{
  "num_hidden_layers": 13,
  "head_dim": 128,
  "init_std_qkv": 0.0233,
  "init_mimetic": 0.7,
  "beta1": 0.95,
  "lr_head": 0.00758,
  "train_tokens": 849500000
}
Each number is 128 + 24 x the weight over its row's rms, rounded and kept within 0 to 255. Layers, rows and columns count from 0. Numbers have three digits each. The size before them is the row's rms in percent of the matrix's.

# layer 4 MLP up, 2048x512, rms 0.0818, rows 1386-1492, columns 128-191
109:106114148134134160137079149068107102112081110093116134130116094144149134112137135108133090119123122145079152138159148127137139103105116151147116116108126113118131145109112109151105126115136103
093:121123138092149092170116134153110158116138190191146130100084110123126146124130114100130194083091114115159159120117090122160097131102102174090122150123125116134103115129081089153169140131115158
110:110127114113166118116119124130105154116160110125145157173096168143105120111096126104107100131141119124108081122157107152163120166104126088125142132094104154127091131069097157138117117108129094
095:128167109105102118105132137132126127174153135091129179136095118079146194134111111102144142133117134154156163171081129108133154131144110103137113110156156103132122116184127096138185100068148150
113:088101130138144131135116103128152115132147120054104121136128143196128132164083158121125108174137158172151125079127171126109166117079125130118159157117122120146190114064147136139121094114109125
104:110098142129131099145087161131161086078134155177106127111159136126151163132105140142109184105132131131110170133118150095170116120136108099150124154117113133137170117124143118129182140138157140
114:134115100115114156124164079117113080164107136121136089158124123084117116119104117109160135112152144121170128153102145073125151076135136094133115101137130128133134126134134117137127124137127132
091:129103091149168130165102125098100187116104115130077131144141134096101102120133113139193140131156151136057117122191125108160171180127130144158116093105119132130141141105109120139151139071146146
100:122093132142141156189145112132130128103083112134133119129084134090139133132080113127122184118186105146100139162116097135140117133088173133108100126128154153084116101124102172118170113151145116
106:125138114093140069155126108133149131135117095110113119159148154108118134145129075103153162111102067103151160140148156101141142153133093146098098100155115085129122129097143085165122124126122080
101:122171096146146147119110122100165119159098107148159116164120122111148112120101104129062132085136121170113137102129087150104147129122136096126096144130108162113172101155154162130162115128129113
102:130139138131134097157099089140139145114137095094073153127144139101155129148137110150151115109121132155135120144125118098108159142128148090146160142096117130083156160163151131154108064129121153
094:118102107135102124147133171165137115115097104133103096102110125102153153160156096136126151131102147101142106099109129104124121139141110112129126179112161155130125127129135144089148132117159134
093:112106153166135172140144158119114098144112071103160146115133141125139124075117147142139134104124144138145110151203124121141114107142128149140112147121131175067107150125133106090119164128140151
094:134125120134165113129134145104131141129136135113089110180102066126164147117122135107120125147132149120133139156135128077145116169111145113125141116134128126133132148131127133052129119155116135
110:114158158125142042144151125144127160167130156107128124153117146085138129161140083134145168152112110124095156139145190150106129099095117127152106103132116127140122119168115157121122120111123122
113:147124088145171127137121122156109128077134120121065145149138128124140090109106154116104133156087137124124171119192106152132126117083145124135134126088155108133116101140134160109107103112110135
106:128123124143183143138117142139146102138084154144103124122132137124139142151122082083179140122138088157159157125154113139130119137135156141147076099156137086137121133135130166121125127127139115
092:155167077139098124142136151117126136128139110106119118126142142124150067202150151150137149131120113147144148129126095137127129111123143162152157096106180148125093159122161125124092119098167107
105:151131120152097097140161177091101137100142134042107132171113144130126134117133115129121135132122185118166108158126106126140140139139147151139127155122148121129128130159185134087097134153130167
101:182123121092108133118131125141139106163133173154128123154099109135151110124124138168131120116124118116130136135139161186146129113140152169133147088094144096159125094107117151148178135112173123
101:171135126157111152118134114097141130153145155150096120158172089158135082157116125118155123100150150128115128112157151129141105078152102120105095115158127094154107122117126136118136092126140074
102:089161151126132124145109146127128131127167148085143140132102164141165125106109084042102139145125135104090128116104107118119114120133127145123182153114095156135165109140115168137164093113101144
101:125133112147117117143141109127132144134147105185090138166126126129105142137156142123146122138118194132091153156138133162142134136119123155111124150135122110125150145076163117143163114054142152
093:093126112124075129141124112134180115118123179139097177089139166130100115145131103149139086143132160129135083095142119107137138107150125134136160156134105154114102170101160109142137125137128131
099:144139163137139109118136102119080166154098190126141116151152143130148140122097158090069124112152163147159135125170155142121115114150158068118130131114140127166119113122155124086094156138143146
093:114169141124096121137130124121105151134149067078106090108160129142152130098118146126161139155127103120111130112115114122127174174133139122132146140145138156105152135145112122105171104104106095
096:135097113148127147121115113150132145108154119124118122132086116131152129103149097127132122123090137072120170162155167176135130113159137124142150165131135127114111122106135103118149108147123143
098:146137113091136152140105155145108102121168103113115119154129116123118133140150129132112153125108169145152146116121112130111110149125138122121117140172120139060122124147069137104195169141147130
099:122129125156138135072134099091131136111104097136138119126147123086102122137112104111154104160152140126136126111154119141153135116137126128110129126140126137134127144091147145127136085113115137
092:087119084149154153135125132116169165129114149135111137112126133159153109137099113120141118112114140136127109130135125106125137140115149074140148128143138152146117149089101095071184096133133119
091:147130095145139153126110173153151111120095132109133150134118106159119136132126130154165114170154158101126128139121130093120119114130105114094135106149126137147118120158137173100134125133109106
100:122159184153103093146130132134122128128129148128075107101106128100156141137123134148112115128125140127119162131116167129097146116116139110122137133143154139138116150129137142150135119114158175
099:144135106114134136149147130104124140160178145127142142127082113143131117130133174137105164143090133097098131149152186112082137098120143083105139148148096135149082135141103091130106132150135143
094:124095153151164152115122135183131096122115108054158131110114104099124131126172136109154147128102154145113143163097152131126154137146120146148156105071114098098092160153092122132099116088161146
105:131102066126184089134093086102116143128136144129101128132105102089104145169144076098160105134150114149115126112163111109130112093144110129130126132116140117114108104164138121112141110121150120
108:142121142111121121142087119125119159102117127096151143147106140127105153166106110083114130170111121129108157137140135128099165100087113127145147154127134110147127139133095135123121137102111149
098:136135110125112132095092126078125139149182153110118166136145128169133125153131123174178103158169115135145157163116162115144113112122107149131147134162109122156122145101173141123111110136108127
101:155157137139097157127096075094107091142108147128105130101103135137130119129096146139145117169118142119127123142105100127134130156166126115128100116117119120130136084139123134099114107127132118
105:138109180111110111111123113115117126144138128078174173129123147113115137127091153111100153152157117147131119149160120114129139086132107133115121125139149124179116106099129115118185142105155120
100:136118114156130177096107103103122137109156142146165164139104117107149082117107161131164144127134178135122144179131171123131100147152148127132159126130147168144176134144119135128066129160125129
092:113163152163120085116111108118118080129122120103123133080143143110142123114117138116145147113163139102160084118123141163142098134158127109147134144137116135153104170096166096118180155139146114
100:112085147108118151116091119132086165153101115114126113109153151069136101114101144110110074110150103108136057162114139084152130131132144098158131118090157110138176128105136116134163116127115149
101:111170115120130139121174115098137136138139126121106141137096147123160149106073134140173147132152096114158144113173066125165086149121174126156157150135120130107164144123129106124094134098169113
103:120141086091130108129134165102110195148147119142100116140175099140077147118101139105170156130175091113101146151128095147154124126097124097090104150152095156123137134111170145089163156115157120
096:133136160131106119129105116108198112131123122137126100161137174129116128080163108106112094124128136120120135129129114128145119122098149135153129154135133127125125172141137140129118089137134157
097:118140105133141106117150152163123117125117113130100160055145142107154158096177135104112131118111109131132153145128087133136146138139088151128103105119114113130100108111122148134122117131130105
097:151153124146130135115094122098115131114153112124131136150133104130127152137144115117117097154160126132144091144181143125114143116133072131102130110117138150134137157147103142141161168120128089
097:109124106107144136114141100136098136107098147141138155109116127121121113126117117133105122140133161142140158080122139115096125125120107114127091073075133136170115131117085144100099109097122154
090:144138139151128117166099066126054170181133058112102102118153111145152141200130095157189132089098142110115118112124130133143167124147085136107136083116136141133100157108148131125124120157105128
100:090144136143140165072132096135106119125138143145159161146133125096132139080149162154123063115105128141158161094115151130102129118125121077111113133139110089088105123123117111130172089104124136
110:085125103128134170123117131111131116172158132119160112150081102144124115150115154121130151157113077144103113103121109108128116111130150099147140084119167090133086157160137127130144111135149121
095:154072120089127081142137129119137085167147153113125121085119147141173104086156127129092121134130126128116118110136135131110173131175120123122115097142137135111136134112102162118103126141165142
094:076181157134123128131120154147099133133088176141098135100093154096078122097116129124141179134125122092185125124119139112104087075147125109157159140121110119116094106140098109124121101180129133
096:161128173153130133102129174138116096162130093155163116153066110147146128098122112107121148112143115105141144114144148124198154150057136171091094140134098113125162095150122134107183153131140148
101:124162143142142130125139113144097134112143122137146148120111136107096156114101154146152120128124176143160136122092128100164105169145121153145115138146144131169173166109119142112137167134115153
099:092127131138198107142164104135163185114146165206091168107110130109114132145128130122115100185094104107144130154177068122135112072148111106181122135116083122131123089119135107152137128158156145
107:125072114162135152139153122114144120150103121108114108116142117118132109170142140053090136140107125148117153161132167082093154164102143143091133107163121141109137122098142139137153119098111140
095:114121098127142106109153128131128153133141102122129125127178106142156151122162128103150118103125143143089147126174148136121123086110140135093141096196113125154119143138116094101070151169111152
100:104127150097142104112085134126114144082119126107149123137082160142106147134145121099146100107114124149132139090133135125126161071157070142139150163126126065155138181121092175150122145123111090
103:093147136073127100073131148133095143111123133176119150124188107125140085143122113114163114070125110138130163139117133150164137180114156149102178152161108086162135137140148146139128137146129100
100:133127141128136163171084142095115129101151168107172138143111079098079155160135131120134125123138140117161118091080115133152111134130129103116149154105103123141132112138100124102135131141164134
109:115145052078123136132118086142109113087172138073085119094141075142124169152115119088123132141116154122120131111126171107128137107121112146114151095111093123136158131148142142114114105171116149
096:118163084151158120147119099126121122146079140128115139124126098113115103137118148134138106118156138088113149159157111105097090129074129174105125151148130127097096147128105107126129150142083174
101:094137117051122132118127132136095136129133123188124098158170123139141146148104104141136143129117139122160140110124155111115116125126139133106140056155154133105132158106163113103129061114122117
091:112099110124151094158103108114131144135169129089121101146104126105101109112108038135134114137102083139110133113117103106133148119093120126126138141093104156109111112103130161139099137143095114
098:137132113105176093113124149120116127117104160144104150087122145100132117136142164129167136130151167144116111154100135134072130149123096147067143135140150101097137159127087152111117126149191128
104:100180141129176128109093143099137117146142119107112118109151058168163138139125121123093158126154126072084161113109106178110103140128098142122137124107134133128175148115149130112141097128140140
102:146159136155137137143118095135110124172129155138133129076175135140108156131111093113104117147134137124117117137130114164118113127132099111157161120138126119141125109147124178119137114134136113
110:125094115119142145111121133098108118126158088109095180169133103094137124168108145092104123114120113168140091200112117132096127142135114179121131144147132140142128127146103111155108138096102127
103:122152089084110110140135136142123157170135094114109097079123140105143143107151128145134148136104152114120160152155160160138096085119129152124155139100112137121111156154097151110140109129123115
108:135141112113103151127119097099111107104140152114156158183141175135130112096123216149112123115132064183133116125127132144103156135134117111089126109158181131115118120160094163119152136132129129
096:124113113139130112175133097144116130094122108159086161145122121147118097133133099128127124137123121139085136138127116136128098124087143144138133148129145117168125147134111162165104089141125125
093:156169133110148139112155104144174112113167186146139120101073102094123120146149120110113135180118099145115125170121111106140100090113147119132110156159125111117104137154133099151129098105146125
102:130127122124085175107164099126132081127151135135113121122139150116134168118125064126132105153116115121130122135118103132118126129158093123145106142135126117139131138075096084180104102135127171
102:092160132123110137134155128140126187099109121174097117127147130111146105141133157077154121124100152158126114127115158141127158126128130135126117159167107109119149128141101141141131123110100113
095:167119156093098139132055126094088142152100149136128148107098126113091070109113129130113160138130151113126130158062130110142097104131099115104137108099102169142137175110124122142150136111131125
111:142112141135124145030127142127094142134141109109090119157140120157104121096110147136156159104144124166170123122131089170127140133147127171125146129140144102112121112154102122176112138122147103
110:139127103122099089115118121105101113130178086091147118121118158135096142131097123144158172144130150125115109109105122132122138095131102102110138178113155135192177121115143121161141105151111146
101:130123115147163111112144116125129129151144125074081147152151141144117095123135135123059098119144117134109141145171102151083185119096130109100155148140150160132104114147098118172105130137194081
102:109154097181179152130167104151111126135137115106119116084152128143156119096104075107113140105124128136177125164112151171137150157129134145119132116120133184055105132114098165123095121150115144
097:144127106126127100093162150109113167127126110134156116143127150110123107131090122113107164128124148142158089135156119115161087122126139161155093094108111156117113146113130149133134150117074106
099:146124138157144120131086108114169129121129160108061116138141108110119105152117126118152173134165125131077128163178185104127148127123139135141154128069109131111098116158110137094127174139149163
094:126135156115122154095121105106124136136098164135104166130149152124131160134128113156144111125117123152124139108128133145144108150125143155122148107115182098123153149115143133130109133129119104
098:170153120147101142166128126109162068128131138133130117130126150176153143151173086130136138113126159105147135086095146161140049140136128106120124131106138127120077135127113195143132095133131124
108:112129121132122126119121115142164077130107117128118113133126128123118077153158115153097110099094098091150150139163157143120104148132078129139167160148119161118113124159164111129096092160131098
088:078118117151156115151135116074148149125102107127096091150176109077148136145083116163133109123086146135137158142162128134126147121117146132114136111117120139147135157133097139112143103125149126
094:170117126128151140116143113154070148114131135136115147179116132125107171097138070127128163170132155157132118131126130141169146136164164166128138123131127141145109121132148148140147095162124112
101:124146139095115172092180087137158113121129155139139074130094111150152095139063112139132127112132179112151195094140130145126122129177143131138153115133090166083102109095154129140098155100109146
101:127125123133146130129084139103134153096122171153151126156122105164096074116135157086158116100117148127161133159135088127104095124101170110149146102147143149095110108145135092149143096141071113
104:105157108139116127137093107122160116128163105138110141098160180145120176124100112083114119178092149140114173168163157146124120138131134107095150093149170148112121125122146119137176103115106072
096:138131111133147094083123112131172098126129120126104153095135112155139155138159105115121149139149099122155135161143111113146138072137111130124126129093149155107152143091125087112087131119117136
106:139135106200166109130106116167118095156103115105116116112136155046156114109187086104125164139103180166094105113092120116086157139106141163130142161122130108113142152141122098148147130108158147
104:081125138116181141129166123106121134130120141128106132110105137116137136099161115124126114157136158123075128134124104148167122147194077110132134163086109128115145117117084153100148120163094092
101:109117114096097116154175152140105123113122144114124091105106118162129129165132169159094136092136092157109094142159117151138145129143118148175166124140146099101113149141128146137138141100119138
097:106067107095168123122130146148146112096137126111084098097142178155126122088165140103138112077102127137116132133164135147122150117133146141135134125122143172149121138145098105142160091112120165
092:122115135117136123081141136122111168169112111138151140142146128131119085133141165147148130094092104126114136144117124166117101101100175141168129150117128116120150128092106085131120138127118126
103:170143088168148145147143122154125127116108137120126118123175156168111134122154139128175074142113131113127145147130135108142152151147132121163097143148070107165151158113142115172140112160107151
096:175169153128127130115135124127109139132126148087103115129144121153107100111133089144122130114087149156083152129147134121145163069125079127152141125164112083147121173141134113126100116090129150
097:149132151167122112123116138143114126133128087101133093127139141154156157097159149136172137130162131148112112159144144154100101087142100125079131168140110108127173131150109118135127139120096166
091:133069095183111079154097102112125113112105164107113098099168166107152120149140139115111094105105137116079111082122138123139112143150133154111110096153101107118143149118124124169142149105145138
095:122094143119111118113134123084114143106157169113105163145135126159118115123109082151103163134172158146150120069144098101072131101130169136130100125131114147175120142135143132138133151123163090
099:092121157114122122106155123134172125088168126096155139132136129108091086097137056118143121121130102133112122131096169119175185166118122146131145130093126107148141135114147139095089139112167093
102:144136083122141111149185137124094158156110166137118121121134165144122151114134148117161156121079166157133128092144133126101160157123125094140125126133140172051139150114150126163087164128123160
098:139166128149149128189109185142155105133141115115123159131118109095174128123123117139121123091118125146139122130141195135119103144141126137115083114155118121164129105102104143093159136089143128
102:116102151143133129143145133132118116097104114102119112134102115166119137118182154092143136054150120162108168157145140129155114097126106174114121105181138115124110143149132154155127179089140156
100:128098132134129157131137140087136139128109153120158152116074100140121113126125111111133111127107114124121042146122132136078175128122127106105105122155119114111138128118106071114157161127149210
# layer 4 MLP down (transposed), 2048x512, rms 0.0766, rows 1386-1492, columns 128-191
110:167146117084196144146111114145108137090131148139147115160173154126120148158143107183113110120132157117121103065104126133079122127134145085166146152143135123126151142112146158138121099127096172
102:158146157102148172089131136107160141123145078114147161114095108132105130154159116141096123135125123129118157113130147166102104102131098145131113101125111156140169102136128124116125142072157110
095:163154112157119100115121118107106124127133140167105135110195112141139140207142091147123104102149100111151155135099142121118120148146122119116129144124172141115094147167125136167104117109149136
094:110158083149113118126149141149156176132135116142128102119101116128126130115131109151122161136121171130189097130154152170135130099099127107150099133109115140153142136135129205145112154072119146
124:117143127101142134115151117175096095105153127078172170125124133138158100187126140117129096129150131157147135090089167125145148093097125150106157174097080139142144155099108102139120129122101103
102:141112160136123105119106166108114140130163171133114161110134127151132164164125114079117163131148100132083126118122133112168132142143119098148171150104129107141149093120143121159127116080114128
108:085149172150099104140130088126122110136090128185120137068139126118130123147116147192106110119118090082115167143075140112138088113126094122136125146151176144126120129119112121166107145108102147
099:106107118104129162144129116107163143111125171129136170159126108129160107144118173125144085146163100099140159138138140109133148077121159142167171128132132109154135112135129111146059136120107103
094:105153112098126076105080121137089120173106109139058142128146131098120135113150129170129119099103091099119130075111103088137154129145147122178111110091134135177123112118168143146062132123073135
094:148136111143115165104120122121108121154103169118164146101122151145137086111125165135111129130104132140121127143110082171119124103116165101153150127117147153107157101137113168135122105155149175
099:132087147124092112116153129139107137143120101117159127130189112142102123128154110156118168121114125083101164140103126116143100132113134141152133119099160117130123093109115140146176107155124150
103:113139090108172158149141149126136130132166101134141102134134131115197148109136147138102155124186121135124130113147075153150120146099097125187108108119151134141178127096149105128111110149100160
100:118130094158109114136137098135104122124113109143104128120138157121107147171134112087119105127137118148138133137173102160145106100117111137119157116126099109168130157148084128157129167146117069
098:174172130139137134149137114177096137152157126113131123156134086114122132147104143127133125162106127077157119153101150144148099171171114104126121080122127070176151128117112167106132086125122098
098:062137140154128096113112127135082105131131164154153100125106130135115161167153126140126083113119091115159130138147166105136123150162141125111148119146124137133093157123115113102145089118141137
107:120080152131109121120106126115115107079116131147057133144121140143139180125141140151113134102118123126126077119095113160130134163102108154124143116141112108128149097146072109140085106156150139
116:126136152128175105105110110138132121116161088113090163130127130148154175081145119165136107153111137117136122154136092131093113143120128149120147136129119131134119167148116166140139128179133100
106:119116115108115180158132136098110138109112170089155128111144124156159133130146152173146148122143097146108101100103115155118148108130091061084101126149137131157150139104125147130137097162172128
100:121126161108125130107153110141130118130103096147147082097143132145118097095138100137092104142157131125140121162065162155156102085130154088145132147100122105137120092094110117135137135165106142
098:121081128101133107127145144139106114154131166125149106108095144117177154142146145118143163107144163119141147141130146100128141096137120108133126111145120128141101100139160104086126127112124155
103:093132132125146135143111137124095124087103121091116130134170150107113143132158129089120113123102148114154106126147122111116169133150109119105104125137122110086146110090125100104099085149101119
106:080133148105131117226136151129150146084145108120119132143115150127093141155101158147136107186112114119123152136155159129119166165120156138139187140108144114110158126116135114143128144112145151
104:110147141139104136136113162129162111104146144122142148126122136155114140100113144107132160169126133151111158114117115103140160148119110116126153103158119116160137128105103167178142103132132106
100:132136172142139117148138152137129092144108174154116092129111144122176124113135165154117156128155117141120118105154106121111127093105135121132147145108117156104128143192137169146118119122131143
097:185151114132179124107107150124123104135121155116141128123138071156138112163158138164117101116079095106156157136116162080103151149150134134104113121097126161155116145145119118119105125129116115
101:159129084131141115157198128156124147109155102106112107105218135160124114126115145092129111136131074141130114142087137140157151097158150160148132098179169128141088126167152106119124128129124128
098:129145113108174183144125108125130088141122158187089173147103122104098142128114116093142128134120094112142125118122158154119145103118078109089129117131127163111121105090186148183149134143157096
089:112114141114112118178164135126128117150098136096146095132150137145114101155131128090134135107151156169154087095073118101127126168129060153118116103136054117152104141191151132121110153107127116
100:124131102155112131119117130115126112156131148085087126126106161114132161174101128114167103135187124104085113139172136131169134149079102107178142136153150108180118127108126161105156129140158146
101:117133122122123106147110113151125156122114187147117141107140106131138134139121089175162139152147116144109109135119093175128124131097128139126123124117102114093115145166129149171148114128110148
097:140118153137109090156183105132140152149126127135101098165108171103110103126149149134097171122121130162115122132154130152113129149165119130135108119124132143112097125136123147127104126122158125
101:141089163121106134104145094089132144151131171126145070123136117176086114112135111102130167142107085119158178108103100139107146121146153177179135148138124164108118145117133119128107163162127118
105:083156151134147118154121121124146135141116117141125135090081149147126135149133144139135138125122108110117129114132160148133149111143154138075118168138132118122108119099160131134111065114151143
096:112136132123110134123106133155151125171126112111135186086144165118163114091129132123136119120159116129124103132104107163171114105088111083123127118128115136137135121141088115128184118113108108
096:139180097097099168129122117145162113105134147137140154163145171146130136078087099138115145083131093100108123102192110091156073102117115082100128147172089144118131153127166140128167154146131119
096:105091171129117142098199175085112135143140122098168108164124140114157121082114125121111119101105157099154097140136110125098089138125121137102165145126140111132132140177111116103146102161084095
101:127139100129107152117110115139117110054091142166125102143117111181153094128112186143146123152138146140129140081105103135162102074092100158122151114170132112183095159085160099086163132102144099
100:112114143131108139121127179137141111126107097161136187131130119124136105110158143143100153106104127138145105129155146158150117137180108116135122141140141129116183092140120151130137119130136157
100:137126119121102158159162147108131120115109094146142111076112129132116093127118120142158073108107114117117136131139153174125126145120103103130105148075128154128117120133095117131094135130117144
104:115142145114142125159141095146158133089127122145136174158111104128142129078099105158162128126146125143110134097142142142126147119133097068130156122121139154113130121120151122151135121112112128
098:095150100108115097111110133098089146158150120125139144109124132127152082131106110097133144099161113111153136117151151080133129110096106152132082123138164118051126113110171120120177134124118108
097:128132118139116130120189150122096161154144121134142106183099110108136097139154107130098100104096138139093130114149106098100125131098131123070106135131081152145144165132079126132106091101138140
101:139090116145152120141169153130163133162206124180129120130166131138133146141154145169126170128136127110116127124144106143110093121112126135108090124140118142129133107138118131133087130148135127
103:129132107169124118173147130182098109132140109142082129100123157121140087126142160119104125160084090146118146119082146135052151123081071156122158142113144153129162163131166140159161106140168106
102:141114149112151125095134159158098098129111112100197110110103125140143106136123129138099160101161152134127140089124146122144176141129134145135124085124133114127129125095115146135160122137148127
100:124112125141168122123125130140115143128166114154135116162103173062124104126110144128145132110155098129102117143149114132174116130113134157130153127147169195109136095120123139113138142075196129
093:152099135143118118114114113094138136111128116182119136187077111127132098160091117147139099135130156128138127092128152152137127140085115135150143137111158128113133125114143093108134105103143158
101:120133133143101065133133150140117108112135082138116101125156115121127123131135118100097108126119084102132140128141126114106094166160159120143125116134136153149155111141096127121113107131133108
094:127128094101116086151158158134151119127157132134152114156157117164122104163131131132124111100137165169151122143140120157148133097118138138126125137176160105068122110169103101158144103140154161
096:105123126108145165084128186138152092088134131172125140090114115164122126041135139105109143108119131178099109159166166129146131109144098082124098118134106130097097076133155162113164131116146136
098:118128113130094069144134146163091135148120091121110157075093137139123096149107117111132118123090167139076152138119063131106132136108120155110178092126142162135072102139096110167109188129136125
096:160085177133105084081131134111111151110149121160137111148193141101149120098127117129149110094115136115149072136104173106108140156110106163097144129158085163152132142113093134119108148121102110
105:123133152115108129159112124125120128165108146094101146127154130128100096165120138103114107143120097115125099133100176086154153148115155090086114150139140096087104089088119136103122088125121158
098:135069114144110121169149098105112132125152121117117147115113127157113153121121105096111131141117125127103157118159113157182123155095124155113119142121126140117098143138105129149119140118192112
094:100113098120101142093146133097175125159174166099167129132159102091148120111150131110128158071125123151110150141090094148127117082100099116167152087154139138140134119112091136137045094138109100
097:110125143125114148149122162139097100140177091182133128131111098078135137087112179138156121114119145157112125108114130115160144110120151139097110151120140109109122150107167134068127152152106122
096:168108140142096125103122125131135103102152074104130130149101111130124127074117093124163142116170166103112162120129121121139124121123097129107146089156160117103138135130150161148138136112124084
094:139135178144128100116128129123133121120075142112118117101126103135168163097116118174149135116129142099145101127138139153106111126131118104140115117095112150111119104129113121118089110136128158
098:122148152131102133110119123161129159134114143135150126129121134095085123186098148166116165121131101099119132136120135142145113158123192126122148144146146152104140116143147156141144104101147080
106:135145090132103091134158177153143081098129103097121133129092116151117096122130140147128159114136127138114137157149121139138119134144152164149164095119144158140116128125143162115122123121122132
093:158160100144118155121159086094189111117139132078092113144088128120116136056145116135145124181158134128128128150102171119083093116125128116123076144122118156116156080152145130119112136149105141
089:115101122116116136113136109130139113141105094099117143123125123131088142142125111110151145150144162169076101120127132113128109130140119136149103088132089132082145127187142123155107091115134125
102:097106144134133132103100147120112118158129146137129126106108190119135164190112128127120129105116145132084160100121083096113140121122120106112156122135115167148176133091157142109157107131113134
093:110120146070164163101141114127092121116130142155144115150101155175108155124110096098126124179160132134120072104131163146113146121138130109132136108109097094172170116140163137113156150111157117
093:123103128131115086122143141107150102144102146139114141149136123116105108132129133117130153142132127158126138059106154117114127157145134165112113146137067086136100142153129078138094151145108156
092:115136109117107147159132124110115139143093177148134144123114112125134129174133146100146074111124154074076142203100178158135140113126152102129154139148155051141144158142139115118102114122121111
094:113109113168142135116171138145153121132131109081124110180159122151138176137119113117133104134133114110085119108140060128139118115139156108111143095124057180159132101155189125129117139106115125
103:119144107140178122114164137105142107100132141096124129130098109139121128100105155077128122155159110106112088117147119125184141137182111117162163137124116133111125159100128196124123144154103113
105:173125161110125155168143155182152137157117136156127150138154137127135135111089128159145141144094132101161126110174153125132124103133142171097125140151148136115148084095093117118142116150136130
091:148210140143105151124094143190130144144113155160166068086146142181126176132116068146139122115151117106104141124145110105121154135146115100153111107088107113103110125108108139116117114127119121
099:150131135115124117149125130117145122109127143095132128130119149134140096138115158115157123121099109124124142079101112146202134099116102130146130129147129132133122149128138117144133142129138128
093:138100123166140119121131105162124158153115140172141118062132109127154148122118077084182160083141198146122191166154137114193107113158143150114146196099104122157130126102112113116142126129114132
093:093121117113130120125081137124130168127128099104164168090107124091156142099136173147083119101124154128081104122124125089117117103110118127081157127144096171068145099159152107122106139120183120
104:159151174128135109072166171127166152169127175105099150114142131121124132145132138127171107137128126123111118127139113124150132109099163113109074121088112159103117098121161148140109055106125081
105:153138156128145132158153132140086131138169132133147124135114109145137121124150126087098151136146117145139116137128190110087141151137133123152111148087128134140123114153066187140138111119162138
111:135140133118123110118107146141149142097133133107144116083100114144128130124118110113126104087129109173125148116110140120111138157152087105132139129110144127110114106181099136113071109116102152
103:107127111143083153138129177120096153057166091126124110126140121096111106099066126101121106136096123154084129125154152140134158127098140129126129119126135097149132130136113143085071167157159145
117:128121106127152132119090128152138160120161117131101107117114114130133136075117098165114120083103139116099141149179156179104141120130094159159095114147114092162126142128130106130129106146131075
109:182131130113133125164080137130152130134123142127101129121134145140140123104190167133148133136134137123133150102131128123107126098082136105122139108130179084130113141148142129177136149161120092
103:137155143112114110149131128115148118075121117090132163147091139116155139139087080182099152081121143126130148147091146091114085138106130130124126096126112141133126185153129101126130129107100125
096:124105136093094115133101142128159133127132131178138162148125095140111158132147121156139139150088164136106131113147093108202081095137118109076106139126132130088122120072134092153098119096150126
101:128127149174125137143138125120167125152180153114163110162109144120119163138131109115157099126117124144105147136164090118121106128122116125089184131157160166131116133112162165121109147137121164
101:131131106112146163120134073137116105152150116136117138159172120082131137152142140161112140113157111108125104140149057121098140149111129102112086132072110102113125150154155135128120166136111112
098:139098142158129161158128115118154130128135114145122141143155151149161130135112137159114150079101156099116148112100133127164138143080082128141146099130144140076071144152168120178159139154108169
100:124120131142123074117163139136121139112144077105130138125116121102088108117103139096163117132156127155169117124170136102112160111121140144146123126133133118115164116143145139122133167126099134
110:153129152142137148116134077122076138128126133138142094058156135123139110146092154086125117169090088109117147172181145122105112166136127116135130151152126141099094114166126143150136099148129106
106:143146130158108147159129133128167112111134093116131168134160130136154114152132145113105128157114148129079110112137128113111101151165112103099154161135128123145145128130125099149115117139126123
097:150138118136154137121122151088194119119133158145111131136176147167114117173123165140113132045106075101119120115164148107145126131133145105121158150150140122172161143116098142140200138096092105
099:114127154101142147115105155128086110182224085090141118135138148139125146110131138169099138089094124180163125157128131090098161169104149106157140132110098101107121169150110139130118131146151160
103:113161155121134133133154129101109130093145085145126133087128095124127120136134136139100132088137130138151148164138124146103122142146141124128119139139127161102083183118157127080120097150132111
097:170131123147112116168124155104113134094140177156142140173133140117127148145163171156176127124116139160105086100136126108146117137169110131149121133120118114172119125137123132112068140160073171
096:105149096153107118130122134083091141141099141134091135118145190133136144091104154126134107152098114110084157113084144112117097160155135103120177133146111101085093099155123167101135112148121133
109:143120140150126116163087167108132148127116143114141131158161137126129101125157081124136123153149132114124097138075196127086154150155159170139142118137164170091132143135122137147167171126091136
095:154127172182116164146154169106170150165104140090159129141147176133150132137069136132118121196113133115076153099130099136067123119135153119130098136104146098103119135106101131141135124126168124
103:118113113094140144146170154156129130172147131130134143097088171116105120134079099115159142163068095170125124137146117126123102161167141142140106128158142149165103110105113102150087142119129119
097:121142128132106110101168108136172100156109130163091128152095141139141100115156125162162121165125139091094132162153140154127158102124162169123076119135109147107109144103163151129098151079105108
099:096130096094126158133095113141128146077125139111094137183162093058135147133130139130137129138174127118141109142142180121123130140155129110125138108160145127098106093153173150131160125141153149
090:117097185122118101089126147126125116146142108143145146159107104121159109127118169117109157116128121160117109119132099124115093079111098123144124121092172156141104109142126121118104154089123093
094:094085131129095138099109136153112147116132115111152106159175142130120170155126130176109077151132164089155108082129091140096125122166137094135150121081145130145149135121131120150139091104148142
099:146112116127161123134130128065145108139116118139130118087121126101149144162132134169128106128125110135194132127122096106135155110112127146128091119148142152147118090089160175136130132157155152
107:116096107141144114137111091132135128120147131080136139090112141141085137147116124113125125122183122144148119114111136137123090124137167097120106128136105123153096101087129097131104150077115113
114:129160136139095153102107156125133091111079146139142147134116125164150117142161069117141169144144116115142114161181133130111137120130123158144130120150095113156146131078144110136161154102155146
096:084094163109135155193162101095166119141071156141148145139143159167124162132130159158132151127137110106146091156152130131095096138140148157133105144153102148088129114165128102152146106082130148
102:070110120101142066098133129104146126180119142115122122179093102082152142111172151072126086115085150129128107128112151114155142125141128152100109137114104076153166126083161127109119144131143146
105:128096136153138149125136140145152083118132143095133160113084145093113123076134152125097141155107124167115069099171147162141122120137100124160124128159144150113125109121120130114130092092140060
096:119146123113141121131148092094166155130153136185138142139133149083160105121130064114111128168116119115097138118119105154142122186145133060132119086112107136107137091154126120113122074149133125
100:145168135145146156110124118141107096097116135152124078158131148111115125110112188139157127117126146107135124139094129157162117127142106122122154102122134143115174133113105119176128133143149127